Part of a small language model's weights.
Size: 2 heads of 128 (1 for keys and values), 9.48M parameters.
Architecture: RMSNorm before each block, rotary positions, no biases in attention or MLP, untied embeddings.
Training: a variant of SOAP for these matrices, 5100 steps.
Each number is 128 + 24 x the weight over its row's rms, rounded and kept within 0 to 255. Layers, rows and columns count from 0. The size above them is the row's rms in percent of the matrix's.

# layer 4 attention output (transposed), 256x256, rms 0.193, rows 78-112,206-240, columns 192-255
size [106 100 103  99 102 107  95 109 106 109 110 107  97 103 102 103  96  97 111 111 101  99 100 103 101 109 110  99 107 115 108 107 100 104 102  97  94 105 101  85  95 104  99  95  92  95  99  89  95  97 102  96 105  95  95 102  94  97 100  92  82  96  92  96 103  91  94 106  98 101]
[[102 132 142 165 166 162 133 168 166 108 153 159 122 144 133 116  86 107 127 108 121 109 109 162  89 116 105 119 152 104 116 181 139 115 167 103  89 120 139 116 106 141 184 101 134 126 127 158 100 136 143 136 150 143 127 145 128 137 136 149 126 146 121 137]
 [141  96 135 127 114  80 110 115 116 139 141 147 135 123 100 126  92 161 153 108 156 161  92 104 129 142 136 149 108 133 116 155 156  91 144  84 141 114 146 142 135 116 115 171 116 134 179 118 117 132 151  72 127 127 145  85 151 135 136 120 131 209 150 106]
 [131  88 144 133 115  79 125 168 121 157 126 111 147 160 100 124 122  77  84 113 113 151 100 120 134 144 121 127 127 119  92 105 128 137 114 108 123  94  74 152 122 124 155 124  97 147  76 122 101 142 133  88 157 151 134 123 128 143 125 131 157 161  69 102]
 [149 125 101  92 156 132 145 121 131  84 148 137 155 107 112 164 139 104 133 117 154 143 133 124 134 131 131 146 146 148  99 105 144 117 124 121 132 133 125 137 108 105 118 150 131 117 115  99 112 160 187 107 128 133 108 150 101 146 125  81 129 132 122 128]
 [150 123  88 106 116 142 115 134 101 133 125 137 119  93  99 150  73 144 118 163 100 134 116 122 116 137 137 112 109 143 153 160  94 149 148 132 162 122 114  67 143 167 152  98 119 120 152  54 156 124 126 108 128 129 128 154 104 141 133 113 128 131 116 129]
 [139 127 124 124 130 147 135 150 133 155 149 128 178 145 129 110 172 116 113 125 133 124  70 116 157 129 136 117 152 139 134 139 163 137 130  87  98 161  95 136 156  83 146 160 121 126 123 175 124 102 152  95 147 134 110 134 126 107 135 129 159 136 114  96]
 [113 156 159 123 127 142 107 134 128  50 148 156  71 126 106 164 137 157  91 139 108 145 109  74 142 126 115 115 130 127 120 153  96 122 141 192 171 106 155 128 152 111 123 133 135 137 141 144 129 157  98 149  75 139 116 139 116  89  94 133 123 127  97 140]
 [137 126 147 114 154 166 131 190 160 113 132 127 112 125 137 157 116 136 128 124 100  95 145 167 131 152 147  98 104 151 138 104 127  99 148 183 141 108  98 115 126 139 139 104 148 138 114 132 110  83 166 117  95 116 164 125 101 161 121 101 106  89 149 155]
 [176 103  99 116 163 170 122 162 112  86 127 159 141 166  83 102 174  90 111 157 157 150 120 140 142 157 109 151 118 113 127 146 160 158 150 128 145 144 114 129 122 118 111 136 133 124  93 147 141 122 150 122  90 110 124 135 114 136 127 110 158 132 131 133]
 [ 79 109 138  83 163 111 141 114 158 155 144 138  98 174 133 165 162  91 112 133 146  98 131 134 148 163 161 128 142 133 159 148 112 101 117 136 104 139 128 126 144 115 152  99 132  97 126 125 120  92 106 129 141 148 122 118 108 131 112 124  98 121  86 180]
 [144 124 135  77 144 135 117 163 144  96 146 124 128 140 163 141 104  75 130 132  89 131 116 161 136 114 142 100 126 131 138 108 161 137 147 127 146 113 116 139 117 122 118  70 110 136 105 171 167 127 154 149 145  46 106 108 135 113 136 101 140 106  98 138]
 [178 113 115 119 163 162 115 116 106 115 126 123  91 126 143 118 140 100 161 117  83 106 117 110 131  93 112 159 147  88 108  94 121 127 141 101  93 148 188 142 120 150 148 111 122 131 136  91 110 149 118 137 123 126  99 113 124 135 114 112 146  96 136  91]
 [125 146 159 105 122 139 134 198 115 133 140 167  86 112 108 156 102 135 169 103  67 126 109 117 101 113 112  95 108 152 160  95 148 116 100  91 121 121 118 152 148 165 123 129 104 128 134  82 170 130 105 111 147 131 114 156 103 124 129 111 135 126 123 162]
 [ 90  96 107 148  98 125 125 109 125  81 114 148 127 122 112 112 175 141 126 115  96 149 134 134 103 118 140 135 137 154 112 135 129 101  65 138 132 137 184 130 117 134 162 156 110 142 119 155 139 119  99 154 134 120 153 144 191 142 161 121 111 106 141 164]
 [110 113 161 126  93 119 131 140 144 153 151 132 104 139 123 137 105  75 103 120 105 127 101 137 115 156 123 150 119 118 131 109 149 100 136 149 135 141 106  69 145 144 150 140 109 134 107 147 107 144 136 105 165 137 148 121 181 135 164 182 149 114  79 110]
 [139 113 180 198 129 145  90 145  96 127  97 143  86 133 130 124 142 104 126 146 160 122 169 168 143 121 141 132 106  90 150 133 117 115 107 121 130 137 125 111 135 132 113 180 117 137 140 131 117 107 136 103 166 163 136  98 140 103 134 140 168 117 101 137]
 [138 120 153 180 109 107  85 126 142 115  99  82 137 135 136  89 102  99 117 110 153 110  98 158 152 130 122  90 117 133  94 140 138 162 108 160 139 107 109 160 162 139 135 136 117 129 150  71 140 131 138  89 114  93 117 165 156 151 147 141 157 106 119 130]
 [167 152 126 139 100 121 117 142 138 103 147 112 119 137 136 119 130 143 107 174 134 114  94 129 157 108 171  87 137  95 118 124  87 145  89 103 142 132  89  96 140 150 164 163  91 157 143 129 100 139 115 138 166  70 131 116 140 150 111 119 156 136 155 109]
 [129 147 144 108 132 157 107 154 133 150 145 134  93 167 121 166  98 119 153 126 131 142 143 139 120 156 116 163 154 138 145  90 125 134 125 127 125 130 157 110 121 124 112 197 166 112 102 140 168 122 139 153 149 141  75 150 135 115  89 118 151 153 118 106]
 [128 114 151 101 114 140 172 140 141 142 118 118  91 140 165 115  68 119 130 112 132 129  88 165 144 160 152 102 127 114 148 109 146 134 117 119 129 126  82 168 152 154 138 116 208 135 190  99 137 121 167 146 118 137 165  73 146 146 112 153 108 133 106 124]
 [141 100 140 116 155 172 159 100 124 114  83 142 184 143 107 137 105  98 103 142 139 160 159 116 147 139 147 131 116 119 130 144 124 103 141 161 164 105  69 116 149 138 133  96 148 122 121 112 115 104 181 121 100 128 134 120 132 148 136 112 143 124 128 120]
 [170 142 111  94 117  80 136 179 110 146  87 114 143 167 122 144 100 149 123  97  71  85 111  88 116  91 147 115 169 130 136 135 156 136 154 141 147  93 181 109 153 117 146 147  76 135 107 126 127 126 138 182 109 111 120 141 112 158  96 139  98 114 107 133]
 [146 142 141 149 105  91 133  88 106 114 141 120  88 112 148 140 141 117 129 158 157 156  94 167 123 183 102 118 103 171  66 108 148 176 131 155 104 163  45 127 113 157 116 112 109 138 107  77 143 135 150 128 130 123 100 100 121 154 150 105 105 137  79 122]
 [126 117 133 126 120  95 107 159 106 114  92 110  97 113 134 103 116 150 128 139 186 103  91 135 104 119 157 150 168 112  69 140 105 152 151 114 112 141 155 127 138 130 123 151 145 123 147 150 183 137 115 137 102 137 137 125  93 134 127 120  93 119 135 186]
 [110 134 139 114  94 134 147  93  69 110 123 134 141 177  95 100 123 128 134 135 140 129 126 113 120 113 145 112 149 131 182 130  74  80 154 123  98 120  95 142 169 157 159 103 163 145  87 103  94  97  76 131 102 117 136  79 114 123 121 107 118 141  94 158]
 [105 121 109 144 140 108 148 130 135 127 114 126 136 103 133  76 132 137 152 128 109 117  77 118  98 109  97 120 145 134 120 169 131 136 135 124 137 170 146 152 106 116 137 119 118 116 135  92 140 116 133 130 122 138  98 169 112 134 140 153 107 116 124 142]
 [128 111 134 162 133 129 206 130 128 106 118 145 138 122 129 133 128 138 111 124 122 156 121 126 151 156 126  90 134 116  64 142 117 177 126 142 164 138 185 132  94 165  91 173 154 148 139  97 108 125 131  82 166 137 145  92 110 138 123 142 174 127 164 173]
 [ 84  84 100 118 116 125  80 111 127 151 132  97 114 132 149 130 107 133 137 109 167 107 111 118 134 113 126 145 123 138 135 119 118 113 159 160  96 143 121 161 107 124 124 156 139 159 151  64 116 109 146 106 115 141 133 119 132 141 125 140 149 139 120 142]
 [ 79 111 137 100 129 107  96 121 156 134 126 108 147 125 150 141 117 112 140 103 137 126 104  76 126 137 158 140 161 105  62 144  90 115 157 117 115 128 108 132 144 138 150 106 110 118 162 212 134 144 117 115  85 130 158  83 139 124 151 124 118  97 139 131]
 [112 120 125 124 121 153 148  71 125  99 143 124 125  91 135 117 119 150 146 117 122 102 122 115 133 109 143 126 152 133 151 119 142  94 151 122 145 164  78 118 115 133 151 118 154 109 118 151  74 130 113 105 158 140 121 101 150 126 147 127 149 124 145 107]
 [139 181 143 142 104 118 158 133 171 152 116 115 156 139 169 150 136 170 123 120 141 133 132 145 121 135  95 119 138 126 159 107  92 134 126 132 133  93  81 121 113 142 102 121 132 138 134  99  74 115 139 178  68 158 128 115  65 157  91 105 139 118 103 114]
 [126 127  92 141 115 150 126 140 136  65 127 115 127 147 124 143 150 167 106 174 126 146 130 171 149 172 139 109 153 144 129 107 136 109 130 118 164 120 161 124 125 136 113 159 146 137 120 104  98 153 139 141 168  99 143 137 166 124 150 101 135 141  88 141]
 [100 102 174 117 106 126 144 143  82 120 160 118 142 151 120 119 127 103 157 104  92 146 136 134 141 139  94 150 117 120  93 139 147 102 165 137 113 122 110 128  97 206 119 125 104 135 127  98 138  92 115  98 141 114 125 124 159 133 135 151 135 113  88 126]
 [124 138 165  80 137 184 101 108 141 117 116 136 113 117 123 144 101 142 124 112 155 122 106 142 110 163  90 105 142 108 180 105 147 124 138 128 158 104 144  93 123 134  90 139  99 105 137  93 139 138 138 102 169 110 124 127 165 142 112  79 130 150 147 142]
 [143 139 129 129 108 105 153 128 141 125 148 132 135  87  98 135 197 146 106 141 132 148  85  84 133 141 120 127 132 134 115 170 115 142  81  87 139 129 149 107 143 139 151 105 132 112 127  99 152 157 147 126 126 121 146 155  95 174 114 119  63 146 138 128]
 [170  90 151 114 119 122 140 122 147  99 111 140  96 129 169 117 107 122 134  93 113 147 120 130 133 114 136 144 142 140 121 116 119 134 103 127 145 146 116 152 112 130 148 123 153  82 154 101 137 113 167 134 121 153 131 104 141 131  98 110 123  98 151 124]
 [129 127 135 145 113 143 138 123 134 122 132 102 138 130  98 121 178 114 114  98  98 158 138 112 102 108 145 143 126 140 106 129  90 123  85 134 121  95 117 139 125 114 134  98 191 130 110 126 163 173 127 139 159 135 135 124 110 127 141 124 159 166 152 123]
 [164  98 166 130 166 173 113 126 104 133 146 164 133 143 148 144 112 137 112 129 149 139 134 133 139 144  83  72 161 150 171 113 128  88  95 113 139 126 138 142 128  84 156 142 147 148 129  98 116 108 131  99 150 102 125 123 119 128 217 107  79 106 169 135]
 [123 113 103 145 139  94 101  97 112 157 106  95 107 164 151 107 123 145 154 111 144  94 141 125 151 127 147 123 106 162 168 150 119 110  94 168  86 129 167 137 131 152 126 155 155 151 136 134 155 155  88 103 128 114 163 154 164 174 135 126 113 128 119 133]
 [118 141  94 171 153 114 162 105 122 139 133  93 120 112 143 101 144 121 105 139 118  97 155 108 125 163 112 142 106 151 113  75 134 120 164  81 140 133 121 110 117 138 122 116 107  89 170 120 133 129 158 162 105 151 122 137 127 150 154 130 110 149  98 148]
 [140 105 136 112  98 104 140 150 121 126 124 113 105 153 113 121 132 143 117 171 103 161 149 125 107 119 106 142 166 108  64 124 128 107 140 129 131 130 149  55  96 153 158  93 122 102 134 139 176 141 117 109 120 125 131 123 150 118 132 176  99 152 139 141]
 [145 117 146 118 154 148  99 125 105 134 118 137 138 118 139 100 124  63 150 146 120 134 118 138 150  60 140 130 124 138 159 157 171 132 113 125 117 128 140 133 113 109 140 151 113 120  82 139  95 118 122  81 118  79 132 178 131 129 171 116 125 105 135 157]
 [121 148 141 147 105 111 183 111  91 136 141 139 127 103 153 143 110 100 133 143 177 135 115 127 169 152  78 156 159  96 146 169 154 137 146 103 122 130 123 118 158 114  95  81  88  96 122 161 126 102 102  81 114 173 107 122 146 151 124 105 126 164 113 126]
 [134  89 115 117 156 125 158 107 111  95 132 109 121 117 146 171 111 131 138 125  77 114 127  94 111 168 112  80 103 133 159 111 132 145 156 130 139 128 133  85  88 115 126 104 150 180 128 116 110 151 109 137 107  84 123 117 132  96 105 126  94 125 164 126]
 [137 133 152 112 111 118  86 144  86  78  95 110 145 122 114 145 112 137 154 139 131 129 111 153 118  75 110 145  79 173 129 123 139 134 122 116 131 120 132  94  92 110 107 126 111 119  91 130  74 110 112 132  99 114 142 170  95 139  87 136 107  94  81 147]
 [136 151 152 151 117 140 127  95 110 166 137  93  90 177 123 108 122 139 115 163 147 137 109 107 140 101 163 130 164 134 119 159 100  91  96 109 124 135 146 147  90 103 180 140 151 104 154 153 143 139 140 135 136 155 116 132 117  78 110  87 142 127 148  97]
 [116 125 157 127 132 122 130 139 173 103 131 138 102 145 128 118 125 129 136 122  99 162 119 104 118  95 117 105 110 177 126 138 100  81 129 106 114  92 103 111 165 147 131 131 120 111 107 116 127 146 127 105 126 144 136 149 104 129 163 146  81 117 180  90]
 [126 100 117  92 106 104 128 118 194 142 117 130 137  83  95 122 112 117 130 124 152 149 147 109 118 175 145 131 124 136 114 161  95 101 123 131 114 116 174  66 129 113 124 153 145 156 119 152 146 132 148 117 136  91 128 135 158 154 137 145  64 149  97 107]
 [140 158  84 141 160 139 119 122 141 124 184 132 146 168 155 148 143 118 159 164 175 131  99 132 137 170 138 125 106 112 105 137 113 178 131 112 157 128 124 134 154 151 146 157 165 116 147 123 171 132 100 100 130 138 134 126 178 113 115 119 140 112 124 103]
 [119 118 120 139 111  80 124 129  98 145 110 102  98 133  85 129 156 132 168 107 128 112 146 119 155 138 159 141 159 169  92 141 130 177 119 132 139 124 115 135 114 109 166 133 113  89 185 165 138 119 169 147 160 157 163 121  78 114 124 132 115 184 115 109]
 [119 162  98 137 134 134 101 103 126 155 154  94 134 131  94 123 171 140 147 133 119 127 146 115 130 144 118 157 123 120 142 114 147 122 113 107 157 114 133 146 123 178 138 143  83 106 140 152 136 125 105 118  93 112 136 132 180 133 108  73 110 117 118 123]
 [113 106 155 112 120 144 139 136 128 145 126 161 113 130  78 123 110  96 133 141 143 111 115 111 124 196 143 140 110 100 120 188 123 108 103 136 148  91  95 123 160 146 102 143 158 134  98 110 125 102 149 166 126 118 170 115 109  70  63 122 126  82 161 125]
 [ 67 126 142 100 149 145 130  78 125 137 127 164 109 100 103 161 148 109 102  84 147 117 121 102 124 104  96 158 128 134 172 121 152  95 128 123 123  94 119 154 117  72 123 100 123 134 120 119  75 102 161 111 126 166  97 121 120 162  89 138 123 148 144 139]
 [107 145 149 150 110 120 171  92 183  97 117 106 173  96 119 100 123 112 175 122 132 148 135 107 111 129  81 126 112  85 131 119  89 134 158 122 131 126 133 149 104 128  97 117  83 110 112 103 155 149 139 126 137 158 126 120  97 172  81 128 129 109 154 153]
 [144 133 151 131 111 130 126 129 131 124 153 101 187 114 111  98 112 133 131 149 111  91 147 144 127 148 115 143  84 103 122 111 124 155 142 117 149 104 168 112 149 158 123 116 109 140 114 104 151 159 122 116 102  83 106 119 125 123  93 115 135 111 153 148]
 [103 145 107 112 134  79 109 134  63 163 155 130 106 171 129 126 152 148 144 131 109 113 117 142 150 105 169 136 111 165 117 112 155 141 103  98  91 103 130 143 123 101 122 133 104 144 133 119 132 129 139 140 129  97  92 153 132 137 137 151 175 101 143 117]
 [136 120 102  86 118 167 121  97 143 159 137 153 113 135 164 130 156 149 103 175 138 189 159  85 117 120 159 130 140 140 144 135 157  75 152 170 120 142 131 158 105 156 127 115 140 174 116 105 168 126 127 138 121 119 103 104 107 115 169 116  95 129 116 118]
 [117 121 119  96 137 134 141 121 155 153 129 109 127 129 148  85  83 165 104  70 151 111 115  94 101  86 147 124 115 147  89 158 130 157  94  87 141 137 156 145 128 164 151 144 116 160 139 177 142 132 101 120 129 145 117 103 126 106 136 156  97 131 113 102]
 [ 93 118 129 140 112 109 140  92 119 125 141 161 109 155 108 141 157 123 185 147 117 127 139 114 135  93 105 176  95 136 123 146 175 119 100 154 127 138 126 100  98 132 124 171 115 149 118 155 138 173 144 152  92 119  96 110 137 121 144  94 148 178 150  98]
 [115 123 127 102 143  96 156  89 121  70 145 128 148 118 150 141 146  88 158 161 113 143 134  90 108 118 160 151 115 119  88 123 135 144  64 100 125 122 132 157 119 129 110 155 111  85 109 141 182 150 118 150 168 176 157 161 124 127 115 103 174 138 102 106]
 [104 124 151 124 126  85 105 138 119  96 135 109 142  83 129 114  91 132 116  94 132 169 168 123 150 135 108 104 107 118 149 175 119 131 107 126 149 104 128 102 130 134 137 152 116 116 130 119 146 147 139 142 126 135 139 127 125  89 159 156 145 121 140 175]
 [173 140 129 130 119 111 111 134  90 168 132 152  79 126 131 117 141 138 153 139 148 119 125 131 133  96 198 161 122 144  78 130 148 119 145 111  98 134 141  86 117 155 124 126 161 137 112 113 116 145 114 153 109  81 103 134 127 113 122 119  90  79 125 125]
 [130 144 149  88 130 109 143 176 112 179 136 134 131  91  99 134 108 118 112 113 105 131 188 115 125 147 165  95 115 143 140 137 131 189 123 128 121 158 160 157 145 125 135 133  94 166 112 151 133 156 101 127 160 135  79 142 164 182 114 168 138 128  86 168]
 [123 107 106 152 175 133 121 138 102 113 124 140  59 128 125 133 148 138 161 129 131 113 117 143 154 155 127 161 133 156 139 140 152 146 135 128 109 144 109 106 169 168 120 103 112 144 114 100 123 147 112 122 115  97 134 127 153 150 159 113 160 114  88 165]
 [118  99 123 147 127 121 105 142 130 150 103 152 138 107 163 141 109 103 170 124 138 105 120 127 128 104 117 138 100 116 109 122 128 130 126 154 126 134 118  90 147 160 112 151 146 143 100 133 149 115 155  86 106  99 163 140 139 125 105 111 132 123 149  82]
 [122 122 167 112  97 136 103 115 116 136 111 127 128 173 151 140 133 140 107  93 115 138 121 107 118 113 150 125 126 151 114 158 132  95 160 101  95 135 152 123  85 140 157 180 132 159 114 151 113  98 136 125 183 101 114 150 150 143 147 143  82  84 127 142]
 [116 116 157 127 114 155 130 147 128 122 106 141 134  99 104 128 138 147 148 145  96 161 135 167 166 100 109 118 141 121 108 122 176 118 104 127 168 112  95 135 119 137 154  85 115 117 134  95 115 131 113 120 135 169 147  86 134 125 151 105 104 132 143 155]
 [135 144 106 131 139 129 120 136  95 171 116 128 132 156 111  92 122 135  87 163 177  84 133 151 136 108 101  39 169  89 111 135 142 128 132 160 114 152 154 135 147 165  92  83 171 151 119 130 138 126 134 146 167 127 145 127  91 121 132 115 118 176 164 154]
 [118 120 134 164 119 129 138 142 110 171 142 123 142 179 132 124 148 110 143 116  64 132 112 127 133 136 150 146 126 143 167 118 144 119  87 146 111 133  96 160  80 130 134 172 102 205 119 117  90 121 147 130 112 162  98  99 108  91 184  75 111 100 137 128]
 [101 154 115 125 159 115  99 132 124 114 133  89  87 168 122 118  63  72 140 107 180 145 141 174 113 120  92 102 146 150 180 159 134  73 179 180 125 139 120 179 153 119  97  96 124 100 123 140 120 121 151 110 188 132  86 129 115 133 117  84 190 184 132  93]]
# layer 4 attention value, 128x256, rms 0.0799, rows 79-113, columns 192-255
size [ 96 102  95  98 101  97 100 104 105 106 102  94  97 100 102  95  96 104 105  94  99  99 100  99  98 107  95 106 112 101 104  95  98  96  89]
[[131 107  79 112 172 144 111 111 123 219 116  93 143 128 118 117 144 177 169 150 122 115 165 118 124 141 136 123 172 102 122 104 127 136 140 132  93 119 149 134 144 112 159 118  89 115 166  84 139  93 116 144 156 108 137  87 156 101 121 131  93 128 143 104]
 [142 120 113 130 122 149 122 148  92 154 131 161  80 121 101 134  95 136 138 102 111 129 115 169  85 102 116 105 110 133 160 102 117 120 150 164 129 143 119 128  99  88 127 131 135 160  87 127 122 152  99 146 134 163 127  80 143 104 109 118 126 126  81 140]
 [134 112 145 106 161 117 103 123 114 116 154 130 146 123  96 148 171  85 138  95 123 111 122 122 183 146 161 115 125 152 113  82 127 103 110 124 138 118 119 102 114 117 132 120 150 122  92 107 114 147 116 184 137  96  86  96 150 134 115 126 124 138 134 125]
 [145 118 111 133  97 125 168 122 148 104 128 174 129 137 112 122 120 167 139 103 109  96 111 130 131 107 117 142 140 165 181 113 105  95 124 131  95  81 163 150 121 124 173 103 122 144 104 115 104 172 108 132  93 116  90 165 146 121 141 167  82 113 136 192]
 [155 141 142 141 163 131 132 167 101 100 122 153 138  99 120 114  90 111  98 142 133 152 115 115 121 134 178  96 117 116 140  87 122 119 153 156 118 139  87 100 105 108 161 141 109 142 160 123 138 108 131 153 141 131 134  77 119 120 152  90 150 134 147 125]
 [125 119 143  94 106  94  88 132 134 168 160 142 110 150 139 130 135 138 113 123 121 140  94 101 147 119 133 103  90 130 134 165  92 165 119 131 111 124 140 105 127 138 137 121 126 121 151 123 113 183 126  62 130 138 183 125 135 141 126 158 108 157 122 186]
 [154 147 163 141 140 150 125 159 142 124  89 182 114 128 124 103 128 130 123 164  86 116 156 127  62 145 152 137 150 162 128 160 118 152 116 139  98 118 137 109 146 118 124  88 146 151  92 130  95  95 134  89 103  77 123 146 136 150 148 126 138 111 149 165]
 [123 100 156 134 119 103 100 103 107 124 127 128 175 158 109 113 131 115 108 106 133 149 149 132  96 122 129 155  91 103 117 164 142 129 124 173 152 102 148 173 190  96 168 145 106 115 127 119 122 169 115 187 124 119  89 143 174 144 122 139 147  71 123 119]
 [128 140 156 110 130 176 158 137 127 157 150 136 109 132 156 171 120 105 108 110 152 105 134 131 138 142 133 131 108  83  83 145 124 131 120 151 109 155  88 108 159  85 120 127 173 156 111 126 144 149 121 123 125 134 131 146 113 114 165 124 128 101 145 115]
 [153 157 151 108 142  70 128 103 112 140 115 143 112 131 163 147 132 120 103 117 114 139 133 164 138 151 166 142 159 178 157 112 122 139 122 134  78  89 149 111 106 133 110 133 152 131 138 134 163 174 125 119  89 103 105 127  97 135  97 122 107 126 135 139]
 [137 149 143 172 138 160 102 131 131 123 130 147 102  90 108 123 102 191 128 113 158 126  73 127 118 153 137 146 102 114 125 111 171 151 118 157 156  99 155 136 113 118 110 149 129 123 110 102 146 159 145 161 156  81 122 101 115 123 109 112 113 120 145 135]
 [143 111 152 135  99 166  92 153 143 144 141 172 103 135 137 120 148 160 105 115 122  81 107  84 106 142 174 160 101 174 148 128  92 138 109 125 124 117 102 113 129  98 123 175 123 146  76 109 151  98 118 170 169 136  99 129 153 103 159 126  86 131 129 144]
 [114 135 190 100 132 158 162 193  96 101 110 104  81 135 125 140 167 135 167 128  97 145 129 157 115 144  77 133  83 111 127 152  64 143 110 116 115 110 154 134 143 141 126 118 111 116 132  99 157 109 116 133 149 127 165 153  89 132 129 121 120 134 159 111]
 [157 135 146 144  75 131 147 117 109 125 113 133 129  97 161 121 139  95 113 147 102 138 134  95 134 131 168 137 148 141  93 105 120 114 118 149 107 104 124 152  97 120  96 108 124 126 162 149 116 127 126 151 110 105 183 171 138  55 172  86 108  95 144 152]
 [138 124 144  96 141 120 141 102 103 164 137 150 114 129 117 115 102 133 129  96  86 160  87 119 118 105 130 136 123  88 156 138  80 136 145 122 127 141  94 125 115 110 106 176 114 124 133 161 132  78 146 105 110  90  87 144  84 138 160 107 168 135 137 134]
 [115 119 138 141 150 108 131 166 108 151 116  55 153 154 120  83 109  96 154  88  90 122 136 139 139 136 153 108 168 158 155 148 122 158  90 108  90 149 124 131 134 114 144 149 109 135 133 132 141 127 132 116  86 123 115 121 120  53 112 154 117 165  87 120]
 [105 147 136 177 106 127 141 120 139 180 141 131 131 118 156  91 126 128 128 110 101 149 131 169 123 110  89 124 153 117 152 140  91 136 170 133 153 151 143 117 123 142 135 153 121 144 157 164 130 131 103  95 137 147 139  92  93 146  82  97 135 157 139 126]
 [122 119 124 164 153 163 130 109 169 141 138 116 134 107 194 159 128 130 131 142 116 109  97 132 166 120 126 114 132 115 117 102 115 134 168 106 138 161 118  68 140 150 154 129 160 117 140 135 180 151 121 189 159 159 161  92 142  86 148 138 154 128  99  64]
 [118  99 106 125 123 101 148 111 118 135 138 152 130 128 163 103 119 128 117  50 131 123 114  96 121 132 167 141 136 118  85 122 156 118 147 141 115 140 141 120 118 117 160 119 112 130 115 109 143  42 135 110 124 156 183 136  85 132  92 185 128 143 103 134]
 [146 125 155 167 119  69 118 133 132 126 107 181 142 111 158 139 105 142 123 134 137 104 103 108 130  94 128 136 155 165  85 137 156 104 143  80 124 136 121 118 146 122 137 104 116 125 114 131  88 113 102 117 125  88 132 152 127 136 149 148 149 154 158 138]
 [137 102 126 141 109 117 146 109 140 114 124 117  76 119 116 119 125 116 121  89 123 106 157 146 131  93 166 109 122 129 122 148 136 144 154 125 162  97 106 151  98  60 124 135 111 123 105 167 121 148 132 147 175 140  88 132  92 162 124 112 121 137 125 167]
 [135 129 106 128 134 117 123 141 120 163 127 156 100 138 132 115 131  97 146  90 117 142 165 109 158 136 107 154 109 146 154 102 120 106  85 145 140 131 131  99 153 167 143 138 125 148 100 133 152 125 144 109 116 139 134  94 135 110 119 133 102 111  82 102]
 [128 118 149 118 118 124 161  95 136 115 106 132 156 159 133  89 153 143 176 101 163 140 137  96 120 119  91 151 126 127 145 101 105 125  99 170  92 122 115  75 123 107 146 136 140 113 153 157 133 143 143 110 129 134 150 147 102 155 103 139  92 115 155 111]
 [135 147 139 134 140 150 109 145 119  94 107 119  92 145 182 135 141  97  97 130 146 134 115 115 109 114 143 133 115 103 122  78  93 135 157 132 142 104 142 128 134 124 118 102 145 139  82  77 115 132 138 100 115 103 124 126 127 157 140 152 118 119 155 154]
 [133 149 112 151 176 137 143 138 127 126 136  93 133 133 101 111 100 144 150 135 103  87 149 107 120  91 105 114  89 102 126 113 150 127 125 169  90  89 160 143  89 115 125 157 158 138 157 105 112 118 139 121 134 135 101 113 143 117 178 128 104 106  88 129]
 [133 105  79 111 109 108 122 123 134 134  79 143 171 147 129 112 131 179 166 142 137 166 188 178 127 171 113 115 140 127 124 115 117 131 111 141 147 115 132 137 110 135 148 134 123 116  98 129 150  73 138 111  90 124 115 134 170 116  95 112 157 108 144 130]
 [116 116 106 102 138 116  82 105 139 121 126 109  78 131 152 133  86 130 134  92 118 100  95 130 161 150 120 129 110 171 125 111 148 108 123 131 138 142 184 160 148  67 138 162 120 152 109  84 120 125 147 128 137 117 116 133 139 124 106 123 135 156  91 138]
 [134 124 145 124 117 114 145 129 174 103 132 101 146 135 122 124 158 144 102 175 112 138 104 139 127 124 138 146 130 178 179 108 120 131 112 114 100 124  91 122 160 136 106 137 131 126 155 142  99 126 121 113  97 169 147 166  96 128 122 148 111 137 141 154]
 [122 144 152 127 149 152 178 150 102 103  89  94 164  98 165  76 136 159 102 120 129 121 101 145 125 122 139 147 125 124 134 126  99 120 120 167 133 110 118 137 142 119 140 116 113 136 137 122 124 103 123 144 140  88 138 123 127 147 122  69 134 127 149 145]
 [117 136  83 146 111 130 144 111 140  97 151 114 116 145 162 103 128 148 119 138  85  72 149 177 111 112 140 146  83 141 124 167 110 110 129 126 157 153 139  87 145  73 126 139 129 140 101 166 120  92 121 148 120 135 115 129 118 107 135 145 154 156 121 131]
 [116 109 150  92 119 146 143 113  93 140 143  97 161 185 124 138  98 119 139 128 149 113 147 174 113 114 134 108 112 155 146  99 136 140 126 138 146 138 139 162 145 143 121  88 104 149 113 113 154 112 125 133 120  78 134 106 137 123 134 163  94 130 126  89]
 [138 107 145 114 123 131 154 145 128 155 121 158 117 117 133 102  81 123 131 100 124 118 122 114 127 104 120 103 149 145 155 133 122 110 112  79 142 135 155 146 119 126 113 170 149 156 102  99 142 152 104 129 134 130 123  66 119 178 146 131 164 130  82 180]
 [144 127 148  94 105 115 139 123 132 122 130 146 152 115 141 158 104 158 106 114 137 135 118 124 132 150 112 151 162 112 121 140 126 126 115 130 133 142 132 115 156 162 175  96 115 142 131 116 122 179 123 137 128 124 129 135 125  78  87 127 123 116 173 128]
 [121 134 117 158 121 139 133 133 165 123 135 164 131 140  90 110 138 102 140 107 154 137 118 135 105 117 122 126 113 132 110 105 119 125 138 128 156 160 121 114 151 138 132 116 123 154 124 133 151 126 100  37 127 177 147 121  90 122 135 148 120 169  88 116]
 [149 166 132 124 117 112 127 128 114 159 115 145 155 146 147 130 133 145 110 161 121 140 128 104 123 139 148 114 130 186 202  78 122  89 116 141 141 133  79 160  99 146 114 151 131  97 120 125 118 110 148 133 143 119 120  94 139 124 102 130 112 137 139 158]]